Part of a small language model's weights.
Size: 8 layers, width 768, vocabulary 32768.
Architecture: LayerNorm before each block, untied embeddings.
Each number is 128 + 32 x the weight over its row's rms, rounded and kept within 0 to 255. Layers, rows and columns count from 0. The size above them is the row's rms in percent of the matrix's.

# layer 3 MLP down (transposed), 3072x768, rms 0.018, rows 1425-1477, columns 64-127
size [ 88 102  72  68  90  83 130 102  95  93 100  87 130 117 110  83  83 113 103 104  87  88 115  84  74 106  95 115 107  89  87 123 127  84 122 183 103 122  82  85  86  79  94 100 101  74 135  92  93  92  74  85  87]
[[100 136 102 144  91 163 200 125 137  71 154 109 116 138 113 116 129 148 129  74  86 169 179 144 110 104 153 140 173  83 142 144  11 158 110 118 132  73 101 131  83 150 111  89 129 105  86 109 117 150 104 114 135 146 100 136 153  93 123 145 166  85 108 165]
 [181 138 107 114 127 124 133 111 148 153 144 147 152 164 116 124 117  91 153 155 127 155  87 109 144 186 189 121  81  94 102  69 124 184 188 102 111 132 115 115 138 162  96 154 167 159 177  82  89 124  82 148 103  47  82 137 166 144 110 178 133 161 162 166]
 [167 150  77 153 149 132  79 112 151 162 102 142  90 135 127 178  82 145 106 120  96  95 141 109 110 171 115 127 166 192 170 135 171 190 116 155 208  99 130 106 153 114 124 138  96 155 127 120 165 142  85 115 189 106 137 133 127 153 156  79 103  98 134  26]
 [118  87 164 142 134  75 161 123 158 131 142 190 170 149  80  77 111  99 119  98 111 107  96 138  81 116 183 138  85 127 102 152 134 221  96 169 133 103 139 175 105 143 109  83 193  54 121 143  93 128 161 136 136  93  71 135 133 125 128 126 173 162  69 142]
 [115  86  95 130  59  65 164 111  68 131 143  97  74 143 161 149 118 155 108 135 136  93 151 138  83 144 132 169 171 179 109 122  90 125 125 162 160 126 120 149 109 121  80 146 180 200 132 101 201 102 137 158  79  77 138 135 166 126 145  89  94 137 176  68]
 [116 167  87 128 118 125 164 102  86  92 145 134 117 162 210 145 110 146 174 114 108 113 119 118  90 144 159 109  66  99 119  72 129 102 156 108 110 180 141  99 109 132 117 132  67 118  52 149 181  48 159 141 105  48 135 149  96 129  96 116 182 154 172 127]
 [112 113 104 154 126 103  83 138  93 124  80 118  96 128  80 199 107 149  94 143 116 155 137 121 114 145 185 177 138 156 134 146 166 119  87 147 158  97 173  81  57 133 120 109 166 100 154 154 140 109  82  96 160 124  70 113  84 164 135 133 173 153 152 136]
 [154 185 115 102  95  90 143 104 129 144  90 127 185 106 138 158 137  65 108 132 193 186 200 119 144 150 162  64 157 107  89  78 145  89 152 146 142 190 110 102  63 114 168 113  71 105 126 145 133 146 104 112  98 112 172 125 106 156 107 127  86 158 116 143]
 [123 107 125 129 140 102 128 158 115 214 151 155 134  83 124 103  87 158 109 129 132 107 142  69  86 122 188  98  79 114 113 190 114 163 170 172  90 143  55 112 138 132  70 126 121 120  95 159 164  86 144  84 147  80 110  89  72 130 153 157  98 134 125  69]
 [ 34  78  85 139 158 104 178 183 130 166 105 120 161 168 169 127 151  90  72 192  98 169  78 154  91 105 181  98 145 140 138 178 158 168 184 160  91 124 132 112  89 128  87 124 147 155 163 135  75 126 168 174 121 120 123 138 146 108 145 129 119  93  96 142]
 [ 96 127 100 138 191 114 124 117 211 153 129 123 176 136 135 131 123 147  74 124 103 181 138 102 141  45  97 118 122 184 133 180 135  76 132  98 118 145 161 138  87  75 126 118 112  72 142 113 137 118 185 132 122 171 182 139 127 135 123 163  61  82 112 167]
 [ 91 115 167 127 140 123 155 102 106 141 136 119 124 124 125 100 103 130 109 120  60 128 156  91  78 141 111 103 178 175  74 110  72 109 141 120 164 136 146 156 104 137 199 121  85 137 163 113 147 103 130 132  64 183  90 162 137 119 151  76 145 135  86 127]
 [124 145  97 116 100  97 200 130 137  91 155 150 139 149 127 127 104 118  58 124  90 142 103 103 138  95 172 196 184 121 109  90 117 150 128 144 115 111 150 163 147  82 129 159 155  90  77  99 156 166 140 121 183 158 127 188 108  77 141 171  97 185 159 102]
 [ 92 180  64 123 160 148 161  69 181 191 126 128  82  98 153 103  88 133 134 115 113 105  99  50 187 119  96  85 132 124 132 110 135 131 130  96 122 132 137 120 172 125 129  96  91 140 132 151 109 101 183 156 131 156 104 130 190 103 137 150 155 140 134 146]
 [164 120 150 208 135 170 111 132 129  94 122 130 119 103 120 142 160 125 160 131 135 132 125  62  52  71 119 107 175 121 165 135 141 128 156 141  85 177  95 152  70 138 150 106 129 123  88 100 166 108 157  74 125 137 162 121  91 124 123 138 112 166 194 163]
 [171 160 136 119  79 127 119 128 105 124 170  41 110 112 111 113 106  98 129 171  67 110 123 129 207  86 122 144 156 118 126 180  93 108 139 147 136 174  91  95 124 157 105 106  62 163 105 112 160 157  67 128 153  84  98 146 117 181 154  90 132 145 107 148]
 [170  84 138 138 151 119  89 162 142 133 130 152 141 136 127  96 101 128 133 102 139 165 143 196 110 141 112 165  90 156  73 138 136 137 115 126 188  80 133 173 140 106 115 144 148 143 118  86 127 131 135 169 133 176  89 130 112  99 138 113 146  73 139 150]
 [139 117 149 120 171 122 158 145 180  98 128 120 136 163  78 167 155 102 101 116 156  84 128 111  99 121 153  97 174 159 106  56 135 131 147 155 112 144 190 108 111 125 116 100  80 127 123 115 119 161 138 125 147 126 119 119 176 149 209  63 204  70 150 152]
 [142  93 123 183 186 109 164 125  71 142 192 169 183 124 130 128  93 129 154 174 111  68 123 106 130 139  88 135  75  91 123 125 116  50  79 200 101 106 130 141 132 106 153  78 151 139 140 111 116 132 149 126 135 179 124  68 140  86  98 135 185 144  79 191]
 [ 94 159 126 122 123 113 120 138 206  81 114  96 159  88 196  82 123 132 129 129  90 198 143 123 135  91 107 130 103  82 172  55 120 138 114  47 166 182 147  81 125 146 105 139 122 130 142 131 146 110 189 130 136 155 117 127 132  86 157 118 153  99 145  84]
 [103 141 103  99  76 137 209 129 151 215 163 150 130 156 160 154 104 128 159 138 126  77 109 143 124 158 149 111 178  73  99 121 132 129  55  80 135 128  79  98 196 132 106 161 135 179 165 149 153 175 123  95 135 121  65  64 144 173 118 105 140 157  66 106]
 [149 165 113 122 158 118  98  57 151 180 159 145 167 132 149 110  80 124 145  63 143  58 117 132 109 103  82 176 114 159 145 106 136 112 164 143 174  95 139 177 136 136 103  47 139  74 112  84 128 135 138 108 152  85 153 117 138  82  78 122 143 181 136  76]
 [122 100  76 118  57  99 160 110 143 155 166 176 102 126 135  86 123 143 135 194 112 181 224 140 125 106 170  88  80 138 100 187 113  89 157 155 139 127 116  93 112 110  98 158 107 109 134 103 163 112 190 102 117 154  99 197  67  82 140 193 131 138 137 183]
 [130 227 148 184  95  90 101  98 179 143 109 102 147 111 130  96 125 126 102 113 142  47  88  54 148 138  65 139 193 170 153  62  87 127  88 141 120 126  88  56 133 137 142 154  94 113 173 143  94 136  78 155 149 140 108  68  95 101 132 119  86 150 146 127]
 [144 122 178 125 159 136  93 153 113 166 134 149 148 121 104 125 138 142 143 123 127  98 145 131 132  93 154 103  76 129 128 106 148 116 143 123 117  85 125 106 151 174 160 105 136  91 176  85  96 139  82 174 168  79  97 157 115 112 161 120 145 189 109 155]
 [107 134  84 196  73 140 101 151 119 110 147 150 164 130 128 147 139 117  99 121 154 134 184 139  76 131 199 154 142  89 126 146  98 140  98 195 122 151 130 129  66 187  94 181  88 110 147 175 103  58 124  96 132  64 106  88  97 133 174 103 128  85 123 136]
 [139 148 157 141 186  74 130 147 102 181 110 128  72 168 132 152 162 126  84 143  50 169 156 108 109  99 120 136 156 143 155 205 148  98 136 115 151 161 154  71 172  85 128 139 163 118 140 123 133  63 122 106 186  74 120 109 135 113 112 141 200  84 105 144]
 [114 160 170 121 170 197 116 194 117 149 137 120 141  94  85 110 135 109 166 159 127 175 150  93 125 132 139 147 147 132  84  99 165 131 131 141 177  71 101  84  46 116 188 145 129 117 165 156  95 155 158 165 147 111 137 139 108 130 110 136 134 109 158  97]
 [147 174 126  87 102 190 115 135 122  94 123 120 162 107 115 110  78 138 168 132 173 148  99 127  72 155  97  91 133 113 123 145  86 120  85 123 122 140 158 123  81 142  98 129 104  85 141 173 174 127 127 144 132 125 133  62 122  88 143 149 139 132 132 123]
 [125 161 143  82  86 151 116 115 133 161 112 129  76 136 118 100 134  81 170  96 133  98 128 100 171 153 141 139 123 102  64 127 122 119 122  74  72 119  82 124 190 148  94 111  94 172  77 112  94  73 190 155  63 140 126 140  90 123 127 134 144 101 168 127]
 [134 115  67 133  98 107 116  98 153 177 139 108 185  93 121 178 134 142 109 103 110 149  89 103 162 167  88 128 149 143 140 141 101 118 109 159 172 137  79 128 222 139 171 115 137  83 160  83 155 171 107 157 175 113 129 110 142  65 144 152 124 116 101  96]
 [110 110  96 174 199 121 165 103 141  88 107 197 137 109 137 126 166 111 112 124  94 207  91 131 109 116 130 179  86 138 208 126 121  90 125 161 114 111  92  84  84 147 101 120  71 104 120 158 118 130  83 179 137 129 128 141 156 131 125 128 164 107  44  56]
 [104  83 140 153 149 126 114 145 115 131  39 120  70 175 109  94 103 165 196 144  88 162 185 105  88 162 196 118 133  93  96 138 155 129 171 113 140 129 104 109 102 122 186 175  87 123 125 111 102 127 151  63 148 148 141 153  73 135 115 147 126 138 102 155]
 [104 121  96  90  72  65 131 118 146 111 119 121 125  93 106 167 121 109 123 135 134  91  67 122 127 137 126 202 135 176 104 150  97 119 146 105  71 123 129 137 178 138 143 159 108 114 167 124 122 118  96  86  29 162 146 120 190 161 114 114 131  91 173 128]
 [191 129 163 142 140 163 128 104 152 117 119 134 184  97 161 106 137 123 183 168 156 200  26 123 122 163 142 156 150 140 108  93  77 158 154  95 107 152  84 122 102 147 126 164 128 153 145 105 160 170 158 130  97 140  83 154 161 116  47 168 135 160 165 158]
 [154 114  95 115 144 124 180 157 152 168 118 130 158 139 145 151 153 150  75 147 161 145 125 131 167 155 200 113 103 155  73  95 207 178 129 105 192 121 102  11 166 129  93 129 132 150 148 120 104 170 199 174 112 100 164  86 143  99 159 129 143  91 172 103]
 [ 92 217  85 170 111 111 142  92 117 118 169 132 126 133 119 129  91 129 179 111  98 123 169 154  85 146 130  85 181  46 112 164  76  51 165 132 114 119 148 111 123  95 186 106 144 171 104 113 163 136  35 130 134 172  81 120 139 174 160 145  58 104 131 155]
 [135 139 179 197 126 140 145 160  91 167 147 117 140 119  91 140  92 105 178 183  96 136 124 163 205 165 121 117 126 112 139 133 120 101 111 143 107 140 114 142  91 178 100 141  92 160 120  65  93 118 181 147 133 152 118  75 129 154 120 176  93 128 163 154]
 [158  45 114 106 123 112 191 115 165 162 148  56  88  98 133 146 147 115  53 158 182 104 145 116 101 118  96 123 150 165 160 184  85  95 124 141  77  74 107 105 163 112  88 131 104 108  73 120  87  70 134 124  88 143  80 209 118 152 139 111 131  86 162  80]
 [196 164 141 136 122  89 111 163 112 136 130 136 109 127 191 134 115 197 131 165 127 136 114  63 113 119 198  79 137  43  89 187 167  99 144 215 212 165 166 160 111  99  64  91 120 156 142 138 109 172  87  62 169  81 157  99 177 133 169 111 176 138 114 119]
 [112 116 118 140 140 156  98 124 174  62 121 162 156 107 136 103 105 131  29 135 144  53 136  79 165  94 168 128 103  91 155 170 119  66 113 114 105 164 170 109 129 162 101 133  93  63 103 129 132 150 141 158 144 126  87 143 112 110 179 174  96 137  74  91]
 [104 101 113  61 119 110 108 134 117 139 122 169 228 137 138 117  89  68 133 156  96 132 118 139 165 134 168 106 114 143 196  72 132 218 164 144 166 163 122 120 140 137 147 117  50 161 132  82  96 146 172 122  91  90 142  68 123 161  97 158  70 114 120 175]
 [157 148 150 201  77 109 151 151 173 155 100 158 119 159 129 115 135  90 133 211 138 115  67 109 121 138 115  87  99 151  61 124 134 140 160 120 155  89 115 102 116 167 128 144 156 122 144 123 122 122 143 151 106 108 160 145 150 120 215 152 136 194 173 144]
 [146 183 110 152 149 125 105  68 152 156 150  85 186 159  68 110  70 131 103 158  76 151 113 151 169  93 114 113 159  77 170  85 121 112 178 190 161 159 110 132 129 136  98  82 112 165 132 118  99  56 130  69 189 123 142 111 141  77  77 102 112  93 165  85]
 [ 54  73 124 170 103  75 131 135 123 171 131 140 103 193 178 102  87 101  52 166 131 121  84 185  91 154 170 138 156 140  97  58 144  98 149 188 123 138 163 128  84 157 135  88 149 155 151 115 102 166 110 158 124 104 123 122 117 136 116 203 199 132  89  71]
 [118 147 121 123 113 109 127 114  90 164 123 153 169  78 154 122 126  96 193  83 120 145 143 141 124 136 139 147 155  74  97 121 143 124 148 125 194 123 137 165  86  57  84 140 136 114 126 103 137 112 113 106 127 110 169 183 178 194  47 125 126 115 126  98]
 [100 116 122 122 119  34 124 141 115 125 162 116  96 167 117 115 118 169 144 136 119 194 147  89 155  98 126 106  95 131  47 124 123 154  90 137  69 121 139 100  30 104 149 141 188 136 137 104 106  62 113 112 134  60 118 144 133 121 158  51 146 157 107 137]
 [108 110  94 108 143 122 179 183 125 180  77 162 166 117 175 152  90  72 215 113 116  44 128 118 154 111 237 140 142 118 125 218 142 137 134 100 189 167 129 173 113 160 145 117  65 104 157 153 179  88 114 103 126 105 108 122 109 185 143 115 108 147 149  93]
 [121 108 213 126  96 135 170 131  91 127 134 149  79 109 108 122  45 119 124 144 139 138 150 136  54 110 125 110 158 186 172 141 142 156 150 118  98 100  96 111 127  69 216 129 131 143 158 125 166 156 108 114 120 143 170 218 147 173 108 121 175 127  80 135]
 [ 97 143 130 104 127 111 128 144 149 108 121  90 131 101  96 158 126  90 186 161 110 145  92 164 128 162 100  73 161 140  60 151 157 140 152 123 103  90  71 125 143 132 130 156  64 109 141  64  96 113  97 188 124 121 110  94  80 144  81 140  64 123 143 119]
 [154 171 112 136 131 142 154 118 161  79  93 151 134 123 136 165 136 119 125  77 169 172 174 150  89 130 134 108 153 130 110 164 122 129 100 122  97 114 121 106 150 109 155 139  60  97 100 142 131 110  98 107  61 150 158 184 108 164 104 135  88 140 145 131]
 [ 94  94  88 120  95  75 133 116 108 130 124 110 165 151 141 117 134 115 159 145 105 145 109 109 129 127 102 116 139 127 163 123 115 134 209 108 102  96 148 165 185 110  93 101 112  98 144 104 103 105 175 135 115 234  99 153 109 116 137 113 199 148 155  74]
 [119 159 109 156 113  70  95 122 159 104 156 190 133 152  69 153 181 129 113  98 141 159 114 102 126  99 117 137 168 168 123 127 169 126 180 151 130 117 124 142 149 100 176 102 100 123 141 187 118  79  64 135 174 123 130 176 127 158 154  96 167  87 106 134]]
# layer 3 MLP up, 3072x768, rms 0.0365, rows 1426-1477, columns 64-127
size [103  77  72  96  96 109 104 101  95 102  90 119 112 114 100  91 110 104 105 104  97 112  89  79 105  96 103 104  92  94 108 114  94  95 140 104 115  91 101  93  87 100 103 102  85 118  99  98 101  81  96  95]
[[108 108 154 143 113 106 164 113  55  80 153 104  65 148 152 136 128 173 150  76 118  71 131 128 150  89 113 108  74 126 149  97  93  72 156 108 116 119 182 109 132 118 108 109  80 120  95 102 133  82 143 172 142 180 157 112 133 111 110 133 112 139  92 202]
 [152 106 159 143 122 120 159 154 121  92 141 136 160  84 164  74 129 122 106 130 156 137 143 144 155 115 129  81  94  96 158 111  85  68 113 113  78 163 124 146  94 119 132 153 105 120 141 115 117 157 178  78  64 154 158 154 103 129 137 174 141 125 179 204]
 [186 119 167 150 119 141  90 177 105  95 138  71 110 120 153 173 125 134 140 120  83 153 122 119 121 106 145  67 203 133  98 123 152  49 132 142 118 135 130 143 128 105 119 155  87 160 147 124 153 159 156 147 125  95 164 126 150 138 148 128 161  97 171 130]
 [127 171  88 108 135 172 123 134 133 145  91 146 155  83  88 111 117  99 155 101 132 156 152 103 174 150 118 113 164  91 134 137 184 137 161  85 130 139 142  82 137 122 107 130  98 124 141 101 107 157 172 109 130 153 164 107 173 176 128 169 135 134 112 180]
 [127 140 133 161  91 153  90 149 147 154  94 129  84 102 147 139 128 115 121 118 153 151 107 161  60 134  76 112 117 150 128 119 109 107  94 169 122 106 147 152 112 134 122 155 177 177 174 188 120 186 128 125 137 197 142 155 103 184  65 115 118 164 151 133]
 [143 122 143 144 131 175 128 140  94 136 159 127 141 110 117 180 150 129 189 137 181 160 141 153 134 118  93 128 141  67 105 122 124 134 133 103 168 132 125 230 124  94 195  93 132 164 101 124 140 123 156 134 147 131 129 138 117 145 141  83 171 137 144 192]
 [142  71 134 118 114 144  99 148 126 183 124  37  85 120 156  89 112 139 156 126 150 133  98 100 114  98  99 140 162  85 185  81  92 144 125 165 100  50  95 168 161 170  74 170 124 134 133  95 156 145 115 126 108  84 106 171 144 158 122 180 198 194 146 110]
 [149 128 166 100  66 128 151 151  93 141 107  94 143 125 125 158 150 118 102 148 156 119 107 150 104 120 153 167  76 134 147 119 193 127  80  80 140 153 126 116 169 151 116 160 141 126 100  91  96 136  84  95 147 166 157 123 143 202 168 112 146 133 154 146]
 [162 119 117  93 111 125  96 112 179 176 145 124  76 118 160 112 132 167 138 138  89 133 182 114 174 105  99 129  76 136 170  93 132 111 105 104 135 140 178  62 166 104 128 140 160 117  83 116 145 168 132 112 128 105 155 106 145 125  95 138 150 143 155 176]
 [127 164 106 189 133  90 190 167  48 110 100  78  85 108 170 106 146 123 165 149 158 129  87  78  75 163  89 129  96  85 125 151 155 180 138 165 141 126 104 181 139 123 105 115  87 144 151 173 131 186  31 105  46 135  88 137 135  97 114 110 144 155 165 139]
 [127  83 101 125 125 154  93  65 143 112 165  97 129 124 125 141  89  85 139 127 193 141 126 182 142  89 161  91 120  88 179 129 196 102 131 146 122 119 131 116 104  84  99  84 144 187 113 158 108  98 195 107 189 125 127 126 112 173  88 162 128 136 126 119]
 [140 132  99 155 110 151  98 110 131 124 113 102 103 116  74 141 152 119 149 105 112 118 110  98  50 106 119 130 152 152 138  86 158 137 111  92 116 149  24  99 120 173  97 173 121 137 223 175 126  86 139 132  66 116 136 118 167  72  85 148  92  93  99 173]
 [154 145 104 172 102 141  90 157 100 144 164  63 162 123 111 139 144 109 155 151 123 134 110 112 124  98  81 165 134 140 162 148 153 146  96 126 154 175 140 126 158 162  86 135 150 135 179 108 170  97 114 162 144 162 128 167 130 194 101 102 130 111 167 150]
 [134 116 180 131 157 148 117 109 151 116 135 144  92 151 125 114 121  91 111  86 116 152 101  50 154  79  98 218 112 122 141 159 151 109 118  99 151 115 149 153 149 175 104 132 110  58 151 145 183 142 111  89 113  93 115 137 168  90 148 140 113  69 125 135]
 [124 117 119 150 108 116 122 122 110 131 131 145 109 130 147 135 145  63 169  82 145 122 130 109 104 120 183  80  52 130 139 127 107  78 161 113 118 147 148 129 116  86 136 107 150 117  99 115 108 107 173 149 117  67 103 127  86 127  45 180 123 142 129 143]
 [113 134 166 156 145 156 168 153 101  90 144 109 136  89 139  86 131  79 147 125 193 127 156 114 156 152 133 164 157  95 144  87 142 196 120 146 139 147 169 105 159 101 200 162 114 122 184 149 175  86 105 136 113 129 143 180 139 156 100 126  53  89 136 102]
 [151 127 139 149 127 170 170 203  93 130 175  91 158 126 157 172  78 116 123 144 141 137 171 159 109 153 174 137 127 125  62 175 122 127 132 132 112 200  57 123 150 171  71 209 140 150 191 101 162 172 178 121 109 129 100 109 130 174 117 173 116 153 147 135]
 [170  74 119 132 108 154 149 179 155 131 125 155  81 109 123 126 127 140 132 108 222 148 135 135 110 128 174 118 120 150  98 127 192 136 117 118 118 149 121 102 148 146  77 144 130 122 134 106 209 161 106 147  91 137 142 145 134 140 128 136 128 111 139 124]
 [ 51 132 156 148 107 151 136 120  53 149 154 127  93 144 168 139  81  88  86 203  68 151  58 125 130 109 108 142 140  79 110 100  68  83 157  78 181 125 142 112 142 112 122 128 139 109 132 169  59 174 150 138 128  90 117  94 115 102 100 112 149 127 152 113]
 [135 108 135 104 143 134  71 134 113 175 159  95 107 139 163 199 101 115 103 101 162 133 124 123  70  73 184 118 184 125 123 175  97 127 216 110 156  78 142 147 127 100  94 143 162 116 101 113 142 202 109 161 106 138  87 170 110 183 174 144 177 121 190 117]
 [132 141 160 122 119 178 148 114 115 133 152 137  83 137 127 118 161  92  69  92 182 130 159  56 148 149  82 170 100 151 147 130 175 143 167 133 124 116 117 127 147 136 107 173 135 136 143 166 146 164 143 125 133 188 178 130 167 111 118 115  72  91 121 113]
 [ 93  95 122 135 176 140 150 119 129 127 171 139 174 172 128 114 161 131 129  86 162 139 138  84 108  88 129 174  96 146  71 127 117 134 133 121 119  98 123  94 146 213 121 133  45 116 176 145 119 141 122 103  52  99 166 134 116 189  88 104 225 168 207 106]
 [149  74  93 135 140 110 114 155  98  75 151 144 145 129 171 122 110 138 139 130  94 149 129 146 136  94 143 107 100  73 121 164 126 126 147 126 127 128 147 124 164  88 133  76 159 180 100 180 153 128 145 123 140 163 159 174 115 155 118 123 170 165  91 100]
 [135 112  83 128 136 123 166 172 149  58 156 174  66 120 178 147 106 130 118 106 104 115  62 174 126 114 134 139 103 127 153 138 159 129 108 110 113  89 117 209 134 131  62 104 117  85 127 163 160 164 171 101  99 106 149  77  98 119  93 171 129  75 148 131]
 [ 97  90 169 157 165 151  82 153 103 102 157 126 132 111 139 115 144 135 180 101 156 127 144 125 141 151 124 114  89 111 135 141 143  65 137 170 124 130 136 171  83 136 132  89 130 199 118 148 118 145  89  80 161 124 170 170 168 117 141 101  85 137 139 152]
 [149 104 144 161 103 107 143 162 124 142 111 120 133 133 145 189 128 107  67 114 148 164 113 120 127 139  49  48  91 133  72  81 120 112 107 101 133 161 162 138 135 167 117 201 113 138 199  98 184 195  86 145 127 127 131 162 147 113 133 139 110 111  92 176]
 [172  78 111 127  86 121 149 187 128  87  93  74 104 128 181 113 161 115  90 133  83 127 155 123 158 142 118 129 141 150 148 194  81 117 129 109 152 138 144 171 209 107 144 123  93 162 134 103 128 107 118  98 145 123 165 103 144 155 113 125 144 127 128 117]
 [ 74 132 150 153 135 133  90 104 113 151 181 191 120 123 165 111 154 142  94 187  86 171 105 109 144 135 144 173 117  97  43 171 120 100 120  86 144 110 132  74  92 120 108 141 131 169 123 106  87 146 129 190 165 138 131 139 110 109 126  67 158 110  44 145]
 [120 127 111 158 126 112 113 131  79 125 133 107 110 112 164 167  94 118  89 117 164 145 175 176 153 114 115 116 113 166  99 203 142 105 125 145 164 138 134 113 113 152 171 128 149 134 174 116  91 178  63 148 231 109 123 119 151 109  97 123  80 103 136 106]
 [107 149 114 165  89 129 140 114 141  64 143 132  90 142  97  43 124 116 136 138  99 152  79 146 103  99 110 119 118 152 140 140 146 148 127 158 124 163 151 183 107 162 132 156 152 152 167 139  79  95 187 128 109  92 159 112 131 184  83 147  98 107 106 207]
 [215  84 129 110  92 153  81 158 112 184 163 118  72 141 107 174 160 126 180 133 134 112 144 142 157 135 133 126 161  86 112 161 100 170 135 152 193 119  96 182 155 116 160 104 180 136 133  89 218 180 113 115 165 154 123 107 118 107 144 109  94 109 144 118]
 [170  98 138 154 145 128 157 152 101 157 110 114 193 150 101 138  61 128 127 105 109 164 127 168  92 116 145 102 108  89 117 117  95  37  66  54 141 148 101 114 110 145 119 119 133 159 180 154 145 139  93 170  92 122 140 101 199  85  90 114 101  87 143 130]
 [ 79 140  97 118 155 137 103 131  74 167 102 151 148 171 137 117 189 150  99 161 111 135 136  96 129 155 109 103 167 111  65 104 140  87 127 149 143  92 166  88 109 110 117 109 182 145 180 158 159 165 122 151 133  63 127 115 141 139 141 151 152 100 172 125]
 [ 91  83  80 109 164 110 108 105 117 115 175 132 146 143 154 150  83 104 125 142  68 128 128 115 142  99 109 124  40 107 194 162 169  87  76 178 165  88 177 177 111 106 116 121  90  80  62 129 112  90 103 152 150 140  93 171 129  84 160  69 117 109 112 102]
 [ 89 167 156 214 115 112 119 109  91  85 101 136 129 136 148 129  83 172 154 100 123 140 133 115 145 152  50 158 128  79 132 136  93  77 128 174 105 137 128 245  50  95 144 123  90 105 123 138 116 112  89  84 148 168 127 157 192 152  95 182 127 174  95 158]
 [170 104 145 128 196 163 137 103 135 152 128 122 147 140 128 130 156 131  60 114 164 139 147  81 107 127 164 106 116 160 187 128 142 135 162  79 143  95 110 150 140 126 103 148 136 152 144 124  77 109 173 184  35 136 115 142 113 127 138 105 148 148  93 110]
 [183 134 188 199 102 172 144 174  49 200 124 110 148  73  98  96  99 131 166 158 151  55  94 135 153 141 125 110 127 151 143 119 151  95 162 182 186 158 150 113 137 134 122  76 116 104 162  83 103  92  88 165 137 124 143 157  94  79 135 122 123 117 135 170]
 [ 65 163 215  93 114 150 134 190 159 138 113 168 114 102  98 122 112 148 161 100 117 148 102 123 156 123 141 144  64 136  86 107 146 159  93 140 170 194 167 118  83 121  89 128 128 156 134 122 153 141 133 112 115  93 145 100 184 130 131 158 112 158 119 194]
 [118 114 111 174 214  90 108 128 135 211 161 112 154  99 149 172 160 118 109 118  83  66 106  88 130 145 144 128 171 134 101 113  94 145 154  91 162 106 180 180 124 124 152  93 130 130 162 128 104 163 102  96 136 129 168 106 162 112  89  95 106 102 147 119]
 [140 156 144 147 115 143  82 128 110 159 163 148 105 102 136 170 190  68 169 183 148 178 135 130 122 128 120 123 152 151 113 127 149 160 157 161 120 133 143 186 148  90  96 177 150 157 128 135 121 148 131 137  92 153 116 154  85 182  75 170 150 172 139 145]
 [105  84 132 114 154 152 155  88 151 106 141 145  86 109 105 100 155 109 113 137 182  94 119 153  76  70 111 228 125 107 150 183 130  51 111 183 106  67 173 112 102 139 102 153 118  73 111 125 167 132 157 125 158 130 170 205 171  95 168 155 177 134  79 107]
 [127  72 176 205 101 143 150 103 113 129 110  89 125 107  99  99  85 153 113 161 173 134 123 107 106 130 106 156 148  96  86 133  98  47 107 159 120 146 146 142 112 108 141 133 121 147 147 131  97 118 129  66 159 180 136 134 146 156 118  90 136 130  74 130]
 [122 136  96 135 214 146 107 122 144 135 118 130  99 164 169 163 203 188 132 132 164  98 107 144 113 123 111 104 197 117 193 164 130 163 112 168 128 105 134 167  88 113 142 162 119 128 160 116 153 162 155 137  92  92  99 109 145 131 161 152 158 160 101 135]
 [157  92 177  90 141 108 212 121 118 127 132 132 105 109  82 147 124 160 116 137 113 120 181  85 143  95 107 103 131 112 135 153 106 142  65 143 139 127 181 147 132  52 115 162 135 118 135 137 166  90 103  88  97 157 147 138 174  78 138 120 123 124 178 128]
 [176 138 146 104 165 142 128 140 164 155 193  52 112 145 135 151 125 165 117 160 161 113 150 128  88 125 178 130 159 121 151 121 115  97 123  89 152  89 123 111 171 178  89 103  93 158 125 150 148 137 102 125 151 123 164 114  64 108 158  98 108 118  80 121]
 [ 97 150 159 130 103 116 183 129  91 196  80 165 136 140 115 198 122 175 124 170 137 105 157  84  92  62 103 149 162 135 110 203 117 110 128 137 160 196 133 159  68 126 108 122  95 104 182 123 109 161  79 102  89  85 128 168 153 161 141 122 155 132 113  67]
 [165 136 132  85 118 117 164 113  62  91  85  71  68 127 107  64 115 128 148 129  73 157 107 132 154 117 119 126  57 113  99  89 121 124 145 147 125 130 118 147 133 122 169 123 142  94 150 127 104 137 103  81 123 138 144 133 163 147 144 124 153 154 158 134]
 [ 77 111 104 128 124 141 129 135 123 188 192  66 120 119 151 156 113 123 106 121 176 124 152 146 143 130 128 126 144  84 110 158 114 105 160 107 112 125 138 117 130 125  89  84 119 119  87 105  97 107 137 145  59 153 130 144  96  94 142 196 141 122 110 111]
 [ 81 149 105 105 118 109 125 158 140 147 170 150 107 135 105 180 117 129 167 140 149 183 172 120 165  94 116 127 105  68 162 206 181 122 150  76 141 133 165 145 156  89 130  70 142 130 141 141 155 164 172  89 143 133 216 113 134 104 167 146 189 125 105 129]
 [101 111 174 123  62 159 121 174 138 130 162 164 104 118 167 126 109 129 116 145  68  69 136 114 151 103 141 114 119 151 182 112 182 135 164 143  98  69 127 179 117 129  97  94 116 133 125 130  80 206 103  91 106  87  56 139 154  99 152 166 143  54 168 173]
 [144 119 125 147 115 157  96 121 107 158  95 114  98 108 123 132 137 138  80 163 117  90 122  89 146  88 160 124 138 100  74 120 155 124 108 115 146  90 109 126 130 128 126 113 150 209 147 198 146 103  65 126  89  54 148  87  98 117 155 123 110 130 153 131]
 [109 172 128 114  81 115 163 106 112 130 148 108 114 161 150 124 111 140 157 139  90  79 137 132 191 139  90 131 145 119 160  68  75 170 192 131 179 160 134  86  41  97 107 177 156 108 159 142 133 172 142  61 104 100 130 118 214 175 150 143 173 114 114 154]]